python train.py --head_dim=32 --activation="gelu" --norm="rmsnorm" --norm_place="pre" --norm_eps=1e-06 --positions="alibi" --tie_embeddings=true --init_std_qkv=0.0219 --beta1=0.95 --beta2=0.99 --warmup_steps=239 --schedule="wsd" --dataset="wikipedia_en"
Each number is 128 + 24 x the weight over its row's rms, rounded and kept within 0 to 255. Layers, rows and columns count from 0. The size above them is the row's rms in percent of the matrix's.

# layer 14 MLP up, 1024x256, rms 0.0802, rows 75-80, columns 0-127
size [105  99 103 111 100  96]
[[118 128 154 123 129 193 119 175 105 108 104 125 119 119 137 135 144 161 134 181 151 122 152 162 184  95 144 142 137 130 143 141 154 147 113 133 174 166 120 175 133 104 114 145 128 151 124 161 135 147 147 177 135  88 105 125 119  89 159 100 133 115 156 108 149 139 129  93 142 143 117 102 104 124 149  79  79  84 154 137  94 108 149 122 117 158 110 114 113 128 100 145 158 133 115 105 137 132 116 110 138 171  89 186 128 131 148 142 124 145 121 152 127 139 113 142 120 132 129 158 117 147 143  98 130 123 105 138]
 [104 110 108 140 101 134 150 105 134 111 125 152 101 100  87 136 113 114  86 122  84  76 139 107  52  84  52 109 145  78 195 129 132 102  69 129  96 116 122 120  85 137 115 104 103 129 157 150 129 159 115 116 177 114 147 103 136 138  96 129  88 148 137 114 129 141 144 127 147 127 154 149 148 157  98 156 111 131 145 125 153 156 131 112 107 134 158 116 143 143 112 124 109 135 140 104 102 121 118 130 130  99 138 146 101  89 109 139 137 148 170 150 144 143  81 137 134 139 102 128 163 142 136 141 156 113 119 108]
 [ 68  83 147 171 118 114 134 159  80 146 129 144 140 147 139 117 131 103 124 162 106 149 148 114 154 127 112 138 143 148 146 144  95 129 122  99 118 140 126  59 133 130 143 113 116 146  72 115 116 125 101 127 117 107 135 117 135  97 100 140 163 125  92 102 138 144 117 135 120 122 139 121 153 130 118 185 145 102 123 124 137  93  99 143 131 133 149 139 182 108 172 161 122 134 115 121 111 125 106  99 113 136  98 124  94 106  86 105 133 114 109 117 158 104 142 109 163 156 127  92 127 118 113 138 146 132 112 152]
 [131 151 107  90 112 142 132 104 134 151 133 151  70 130 124 107 138 115 139 108 138 136 166 152 120 120 122 109 118  83 143 161 160 131 120 108 120 141 129 130 127 114 184 105 139 123 128 168 123 143 117  97 125  88 128 108 127 115 113 103 100 132 148 138 168 140 127 105 117 160 126 138 154 104  99 102 119 127 108 182 126 135  89 134 116 147 124  96 126 118 122 154 121 139 146 102  71 118 104  92 191 131  78 164 123 107 117 135 108 137 113 126 137 161 150 131 148 101 140 122 135  92 156 134 129 133 102 122]
 [ 95 128 123 160 117  96 161 105 137 123 125 139 153 136 166 123 100 129 131 178  80 131 137 159 143 137 147 137 176 100 150 145 119  88 123 131 157 145  94 109 153 113 186 146 100 156 110 123 111 191 126 137 105 103 148 119 111 136 122 103 106 155 107 140 109 152 133 129 123 135 124 120 126 120 151 121 121 102 118 157 124 136 110 137 152 146 102 134 118 136 146 135 158 118 130 181 136 118 155 112 102 151 108 109 114 152 161  93 142 131 113 186 140 152 152 190 122 172 156 149 160 178 123 147 153  98 122 125]
 [116 146 142 153 141 125 163 173 124 140 118 148 134 129  85 194  63 135 138 141 103 114 130 104 107 126 140 139 142 125 140 167 122  99 156  95 113 122  94 161  99 106  91 104 107 150 109 142 180 116  89 124 156 164 159 130 128 134 129 115 167 144 108 117 130 121  99 155 176 133 147  99 146 142 195 164 118 102 123 114 155 107 140  53 111  97 132 136 188 125 193 123  93 158 131 154 142 112 112 126 118 116 113 128  82 138  84 120 130 140 167 109 138 148 112 133 122 195 137 113 109 174 124 138 130 141 130 121]]
# layer 14 MLP down (transposed), 1024x256, rms 0.0732, rows 75-79, columns 0-127
size [100  98 111 111 100]
[[151 111 156 109 143 109  74 115 133 164 147 130 157 147 112 174  61 124 129 171 112 102 145 142 139 146 119  82 103 166 145 105 156  98 157 156 127  84 153 130  80 161 107 140 117  91 119  95 150 110 119 164 157 156 162 123 147 143 102 122  96 106 120 117 106 128 103 121 136 132 139 114 134 135 123  99 124 180 132 144 165 136 142 144 116 148  97 128 145  98 102 132 130 143 137 116 124 106  73  98 158 136 113 157  97 155 138 123 102 100 120 107 122 153 139 122 118 130 141 111 125 130 103 129 119 126 126 159]
 [122 138 163 141 131 126 112 112 127 139 111 155 113 160 111 133  96 119 159 116 118 156 121 108 130 132 152 128 141 100 110 147 162 168 157 140 134 159 132 110 156 142 115  97 125  86 112  73 109 115 136 141 118 116 140  93 130  67 109 126 144 145 162 149  88  84  81 134 117 127 132 166 112 121 102 159 153 174 141 158 136 110 115 123 127 108 129 133 172 115 109 198 145 138  82 138  83 178 126 135 161  98 134 105 140 114 149 113 108 132 139 122 160 115 129 103 130 165 124  99 155 108 139 123 119  96 108 105]
 [ 85 126 148 150 121 100 143 116 134 143 130  82 103  79  95 107 105  94 165 110 122  86 149  81 112 126 140 169 127 137 102 139 162 148 147  90 139 158  88 139  56 124 157 116 140 123 115 120  91  80 149 137 148 110 111 154 131 127 106 127  89 127 118 187  78 159 182 135 159 143 124  98 109 124 149 143 123 171 115 114 142 126  98 127 120 190 123 129 170 103  87  95 153  78 143 156 124 107 135 130 160 152 138  98  97 135 138 122 108 100 127 141  96 129 131 125 131 152 132 131 112 119 109 113 113 110 160 167]
 [143 156 134 106 106 144 105 116 146 146 126 148 115 152  91 143 120  75 148 144  90 166  98 121  99  90 116  88 125 136 113 135 119 138 153 134 103  86 137 122 195 142 134  93 112 138 122 115  95 170  88 134 147 112 161 141 144 135 106 124 130 124 150  94 148 137 103 136 160  93 128 100 137 103 156 160 142 177 133 144 116 113  73  93 144 137  78 138 105  83 105 139 116 136 162 154 145 166 111 132 129 139 134 127 118 160 141 130 139 101 101  95 105  84 107 144 164 162 161  87 141 118 139 167 126 108  98 124]
 [110 102 117 162 116 106 168 108 139 160 147 153 154 129 114 123 183 160 122 145 135 129 126 146 101 127 139 123 127 138 153 104 101 138 163 167 126 136 130 126 163 143 106  76 149 125 121 171 123 104 130 107  93 112  94 112 118 156 161 114 107 173 103 106 122 118 116 134 163 189 151 108 135 105 114 140 135 120  99 129 101 110  98 134 145 156  85 194 101 165 127 144 139 134 112 114 147 166 130 134 141  82 119 181 140 131 106 117 140 119 179 109 116 136 154 141 106 102 143 104  86  83 113 113 160 157 177 125]]